Part of a small language model's weights: width 160, 4.64M parameters.
Each number is 128 + 24 x the weight over the matrix's rms, rounded and kept within 0 to 255. Layers, rows and columns count from 0. Numbers have three digits each.

# gate: layer 5 MLP gate, 512x160, rms 0.162, rows 374-387, columns 0-159
# up: layer 5 MLP up, 512x160, rms 0.156, rows 374-386, columns 0-159
# down: layer 5 MLP down (transposed), 512x160, rms 0.143, rows 374-386, columns 0-159
gate374:139096127136095088105165135115143116108116108180153138115104132144103174126102147139128154160106137168096105131108133119137098112155176129117134123168075097110124112144132159137153114144160142149100120118102113119113130128123139113114113140147137114171088158117097163188134158116148125143158154121093118183136131142152138107040106116159128136146152126107126136115105078089113147151122110130117101128131137095101129147128106140149145094141096105181113135141129120139089140122152179
up374:108144119137164166143071133153094117135130168084141124122165116131151090124155106116148109097141113107137163148120118124155138178089112109128113149109144152130118143136168100138111145096113128115168139128153135143125116132155110162131136113127110118104152070140162093072113100123132131088112117121157147073116127144115107179210142141127123089098130113127129139168163191148150132104149158099130183142088082141128120107125142130126119139147168161071149120108093151140160131122117094
down374:170165127108113083192076150094097106124140129177142122117109159134121106094143099131145143100109085109116143099092134092155117168105172134131081123112161106103132117153115122140123145153178121142176139112130139123137110143152142127097125126157143120100145141138181122141112144126120091092130139128129145143108083102136134137229159142125153121164133142134112126125129147138083138119092148124166128157086128113135154140120177157167092117166103143117143145134120148137128149123145141
gate375:102147097180111121169136093120119085152114087149130139141118119153120117137136096122098094147117163110132130127134116127113150076121145106118122159109108129151134134111152111125154112147104148114114149124137158150127116105157108128178147131152112138156118121124129131135152125102125154121137140132148091140156120100144151114165157129119091113148070112104118115121136147123156126127112126100094120067130104166135079114085168095127112149114128138105145159142141161110104145163079154
up375:105182132115125127113140155102167161116116121136147125140157128120122152116110118112159143132144139133124137106159116104123124141147158097178164132154117114115142115138149095148093143075125113137122154115136089087143089129151093127094116160115124133103128139089114152123108138101137138111191154137067113149117121138129071114114109112140107147093141175161123126103115120125152088118146116127138130142123135111069136119162112128093129105132128164131105123116116101100175135118120146
down375:109162147138126118171162129136140114103105139135166066144135132118121120138171125124173134144114140144093139132143117142133110135177126120165137130142118149155113149129119081108116113127161105129080150128086138109094157133139112167127154141179144129115146146137092117102114123151127124112166133128121128115109109149161108125199088154147147139113121142182127103129111116101132120140141172117151122113124153143091107130154080127119130155107129101124146156126081168106185112124131152
gate376:160140083085077130112122136147139136162137139099095106127111134108138095150123146124147168086114088140164124089156141100150087165123136159126098128099147089148140133170115098121123101130156140128143114120149142132149102152125141112108122164118152115138149148131108065149111177136105143130103166128087105146118124159053179162142152105153147160154095150095143069111116107118109141146136187138145127103145141169135109160136087118170144084109122107137156133149120108139149103137099156
up376:144126117107094133123146093167149141153137144119132106109138118169141100155126152134138160099117088147159133134123149108151111173113122146143107137105173108120152131152121104140138078152163151121136131123136127155122118133179172128147121161145138123126163126147108111147111195143099168154075166166120152103151142145085158141163153140115108148138082127106151100125111087091106175114143213108144115102144143154134113156131087102173129075128137117126152129115144108136147077116118119
down376:110088123124086146155170122148127123134165124119100078118134161107169117120150109128119169134137118123204091109154172157082127119147103155140089147142121137115091141133109127122150112130098108126100150183135113144116120177102122165135135176156105124128146119123155135142092169132095136143133148128068093109112132121096129127076142117156151128106114154130127109089091144074114135132137155105115137151123136117087101142127063119141150100121124130104139110135149152133144113148135125
gate377:135120130163124141139122118117112163146123128105118133167161086126137122118101152134105135142146119160143135134129157145107143136089136115109158132102140146111156098151113113150150148147129158141179151157077155138117165114119137143095137141123067151121129136155096144134148151112110157115178091120149126068130109113161152125119166154153108073126093151154097148174147118121112141143104143102140156118118146128123101038136142098066099120119126182147101125137152153071070116160122136
up377:102136093115166149129151088124110154107107097149137131144127083132137144123129109134112141170142111121180125124128147143161160153159110119130151114129171100113145099124153137125143118136112117098169151133082155173080155112111142158096148102138086163133123142106111170144112113081151129148151126079097143109090055141153090148142125141145155100151118126108128102151101116129141130151056110113158146129128123138131077090138132121127095127109105169167120159155118091112152137107134159
down377:129122138133104153128164072104128105103109149142107107084154091108172129132108144101074143119168136136143103122117168189156127096141132140089153110161131079133107174104148130132153110134105131112125113177118122155122127145118154134101145202130092179124149142127124144156115146164146131102145137089100146148099081162136097169102102153135102123135098104092121125122166107100158104138112157129135144160088146106137114111171088143111143151133122140145134136132140105145133128133079103
gate378:109116099124131131157160122135124109151110152140136124124121127148102125145139132172136132143125094104148132140111124132146175125113141120158142155139129132130091135128135126135171136162113181125154114186134113154126174116139081053158129143165141159125128098140133111119135127124127111123124152127087142071053124118167143107127161091130094133130143140130121186104116137155132154137147122127103148131100129144167141119104123111170141148100151114123130150132135120118099115179135142
up378:130125135124118109125122105128139125122115112122155124123155117163152152132101126122127127109154160150094132140133112135120102114135110149083137126085143130143169137077148063108089132152158105114125147103111144107108118104152182164127148122074111112121135159096116107113120131120129141107139108131153131160169126096102115153130075130103155134106116102127114113141150143074083136101107168141164089115132155154103136126152133167091107108151104146121096102138138082126132141104092115
down378:166132107132083110134110087082122094130138113158140158113131142161173113134125134157102114131174179105148108088126153150127139107173153135130156117077110095139155136150120081156119123136132126101158148157124085162132136110161136151126142120132166110107090147095150095147145144090110109142129115118128126124153135122127156119170115125131102151154110120130142170133124131120078130127134151160132124125128151191087103084111197170101137103133133124144149110142086086107116133106127138
gate379:153096124109139147144122123122200155097111132146119154089109126082126185131077131129151143122168093105114124084106164132107129126133133112143114101157118135122117109126189156136133119077132148103189136172124101144146115146163134168090108098156113123090120158113125139086122116122100123116132090142118158116136199159098112124167138146134109154114139126056177112088121116102152075111124084124098132155189117137140103113131109141160154135117087128085175122140152180124127125139155114
up379:111157162131122086161139126110112110162162122096102148105145146163086150132128143108131132118114091145156151098157096137103130135101100142143149125145122151110118136107148098119149140138102120167072119135111073123127153136086174107131110143119119110117107123111191135128178111118114142138112161160144101085085139114146116115186123173130086155129104140089129076132144143148123124137110167113083188112100111141141124145065170170136114129088093102124123128134132134179124121158141082
down379:156093135136127151111122138170106126116120098140118123090146127122078161132058113089140128123141138145167080095070081110100090141122160091141122108133105116073141128104137097150142091151109111107118159141115118174133132105146108119102165126142098141144119121182117127110125110122082128127120122168125135142127123150116107152132187118161133156074182122098133067154068089140123114123135102159088143157151107132087121135132132157122170070123098123157118090118150143151096126107177083
gate380:091189124138133148155104095123166119126091118156106131121131085153193097121063145161135128136140131106139165166156152108139116176113146131117166186154170153102126153121115124141138119145094121099126129121096134177111080122124112104152108115142103134078161127128136139122122120108126130102118128166130132119118147165170134123130117140128123139142125113123106132135083142100152155081098125116127167144120120131156110106150159159140127122139141108125156158189127139084152107108131116
up380:126134151124131098136124124145142137121111146084112149100134131082140156120140138120177093148124124121142135114130122081112152122142161122145098113172126131108095151121119223160135124151090150149105140155138147120144174135178131078139106123126134098106081125111143131155134125138135174175087112140144120118140120089118105127130113122121128087115099103085147108172128138126113104166140122097105065103151157117145128149143125079093139106136084135095156088126151106104119122098135136
down380:138080129113089143134126159143150162098105129169127154122109123096152120160157101113145130076145155122127094125068112111139130053107131181128129120103142111097146113132085120121149104135197119137118104145136101087110082154152104149123103100135106168156101135118118125106149203131117156140123090130121111155133084112096123137179153140119139162116118141131129111102158138115136121139164136121111140154121118163118121129120117118143088159119150162145098165127072135154124130160141111
gate381:151108100123123150124137166124142112137126148114137115174126135124115122110120134116133112099138128134171148132110157105144119119140143110128144109113118068122106146159149107104127062147123107123130117144114124166107137095184139078149106141118158138116131108114147118138113127127118164129094122120092149130143143130112158156153148119130127121141136160183143132093127125150149096124128127111113143104142125145107148174111104096095162126158103131129130105126098127111136120157124134
up381:119136138162128109164116125122132120153138112145112159127126088126126139122118126157146135147124110124085117122150103155136162161147107128134120143100100165130144109112127135135125153120151189136109138125122135118156087195072139129124136138144106093122124144165112118134135123129148073122163102130169113111134107117126127110151095149134146117124118106088131102133142123124106147128109116120125115164115132147183109078163131167150111131093145156139129157136131153103144121090128148
down381:147144159186120104136146118160115097153141117117114147107116124098101113137086140153189117130133091154100107119147101136144124157117130149137090092124101138100170110102101086096123144095113113133153162125140105129132127164156112100107136116127155089120135135161131131139171153069167135106122135162132142099140115161088112095113090147117104124154104113128123130154136153092108158112105111149139077138151114145173124072129122153137097128124092155141118188141151123143111163105144147
gate382:136120123106134121101106061102178128101122119128147128103085070090146122119141135133131078118137121100143111116106133149116154091140148101084168127159125150077137121136122107145138091106098111125113148141119170118128159132125094151134110092156133146137112171124106123086142131135151132125129115104133103129104091152123105132154103138121155170150137155135170118111071083106143113105100093133145098111160143139136171109093152118108114162104124151156116104148132163112124110128126132
up382:117135092181133145126131181157083146141112142165139122139151154155115111168101117111119129149157094165116115129105108101132143129102081125176136153119130138135130121108109142107107126135134119115121154143103105150137105116140167105138131174119127150118144100122162139143102137118102122128117170138120142155142175140135157160127151112135089114109165115103128116156187094171105166115137159136112140118135125127120123122148061129164158099147136133083144111109126102136143144117114120
down382:108109091172118124133141185133145123112147134175142124158092121098140101130107098158151139100136098141123135111132106147186117095121136122121135135130098168118103155087114096138075158093143095114136125146058142148114144117137127103136136125124143138123146108117116118120146117113138157141142140147116172122122160106145110150171153148127127164135135104134118099166147079131125137147117133143122102119153156190118117111149130117180144136115143131107121121125146163152119130137101130
gate383:138175121134096117159170149093137092106111141129093146070100169160148091125106124142119151117120151180077113124139141144110124119128099130122081131137107125118112103138094144083126166115137138123103141136137130149165119145141167152133128157112163123139136104118146128157103131125098152084109120158108106134118109138104120123154175130132091145085150151117109135133124088106128142137159092072129135173105118153091124139132101148101134128119122126126117133129165115120138148136150129
up383:092125106112157121110123130170111150150089098105132099197142115125125170124159121088143126141133125110163164097107115140153121127121156135155171114135168117121140153126134110142156134153139108127130131125135132143114140090119098123143133084124125129138120149144115136097150152118149107149124132093143126149118175117153095129109094128108146130165081116166135139119133150139133128114078155172133142123151138129143154116093128121166130111140170109142139115124096149150141124143114119
down383:130122116135133098170132132109116122116154129086123097154126100129107109095119140099121094141117164148103125102121121143152107098102185125133151145108086138125101144130162148115097138131129121150116116127094114121142087118136134100137095097133132126100111126130138150107148143107157124131139167154096159157108137128136182093178116163114115093148155114151114092167140123148123117140112127133125085152132126118122130109123143126172124104164142104175056122135108110134178151149107105
gate384:114113158128156123100130125152064081127112129114173136142104130080135148131153117161140095154170133122153090168127159130183111086110102127201115145145142142134154133110129103112146116145129122118149116144099142141163148161113147127113110167124154156101124161152141119152099115099147130113103126145115133119148134143146159113190109118138129126143123135155141130127116185126113141105142096142124168135121140157121101132128156117115114153179122137124121134111140084139129148149136105
up384:137125102127124139166088120106148123124134122095128051177153147136120143149122145130122127121142114109108127166150183131154139155140122115161185124096188132136158105138091114140149147126145072110119146160099148139130114115118131116093114116123125110114136088130140107149133094151093153138142141129163095139136155119099112116132125122097126088113162162128119147118146161128113102162109131115105088127094150133122140157133105116148086079101132144117130119119114078104143085130158148
down384:135153135151108129159137150133158150126109143126147154113154123144102158132115168120132131116197149113148141161097104127128152150124130152118128105124139069118106154108146167142157118118114066145110116101133177110105102118101166164096131103142124149147110092151117128109108131169111099136103118079123124100129075108142115141109124143110144099097150123118116150113130135140136184110151177126140158141122152082130136140135127144124124141131143131108149123168142106120162114115112126
gate385:172128130136128124100112125136093109179133122135130146151122104143128139118097100106090136115113133083116127127126118114134139149092135140129151158154144098105124084142159128147157109123135140141113103128104169125147161141124133139135127107144117138156127164148132118106163112097099111177102134149138112124115088127139125139156144099162108138127105099133092106105150084130155114090110136089113134164103125155130091101138110133152137174148132146161119105147144165119155127152109119
up385:128146157096118118117129141111099144127128125139122111138102145088097148103120123131154136124113140147105111133149148169147123129092138169099142114128131135116150116122135112119106142117160133159136113088149132129186114150118152170103124132102118141139116112124140102134120124112126104143167105131123113144145147138103102131118130145141125117083177127140139123086140111097100138126124113166162122117131112166131128128140118112135132140163129117148119097120128125170174129101131145
down385:106098097138139129119129137116111110116131119149145103116107155112109110127164116125147121121080147107142165132122147124110112133109132128127143107129120111158100101121106089111128167144162144150106120117084087056154088112140138156105115095126147138117121113131140105160136107140139115121124109146165149151132102134132101109169090121144127125138156107141121144161142166133158147107154158105152138105156103150134134126115145095101116137111126150136142119138118118129117105076100107
gate386:140135155115098157132129112115101151125108142116101135126143111160138111117149140124155143120118123111118117114119160143127127113131140124089147113128109156117134146144116130151109129147129099118147177139102131128187138117152134140109138087144137159162143146157145105124102120135151152112132110109093147126137111168159075150109132101140138114134168140119156122101087124101083117099082132111148145099117114104080125052128143106135134151117147113175111099130156120153099124110150096
up386:145109146100125144151144120130099119118134131128089139125137098150124123125145132151148116123108126106111124101122171143136137099152133131080145113146105137124125161131129149154101129149109083109145183121113117141160138106144139125116126103127143119155144174154131095113100115136166177143105102100100117122132105173167089136095117103146129129130145138093126129105119120116084119099081120108142141108133123114083124067129163128151144140112115112149102108138152108151106138136165111
down386:110145147146112125115145133109074138123097124146100094109124168138119143140151138115130149119150121131125116118158154098122084138167145132119078168173107146138142137160119155144102116121106121088107119104084163136120098131086122148122133135146178115137121101121132116110081105144147163147157122086117164129194147126129077107138075088128110130142128121134170103124106178074143116131102120143145113100110082101097159102158117106139108108081169107109128092111120141150119116075122128
gate387:118088140120108119139132115122167176120170119136119143125150090143130166155135085142101178117118150127140136134166119133121090167107147146137151106155106107127131096147132098121139144132109193138141100116139137154151125130097147096124097101146153130113113153141138129156082137158098118102121136116156096138132138107150158104134100158105118208119147147165125158126111140124139140139167129160113153122133138149150108118118158127141120158121134151144144113170105049111160153090120131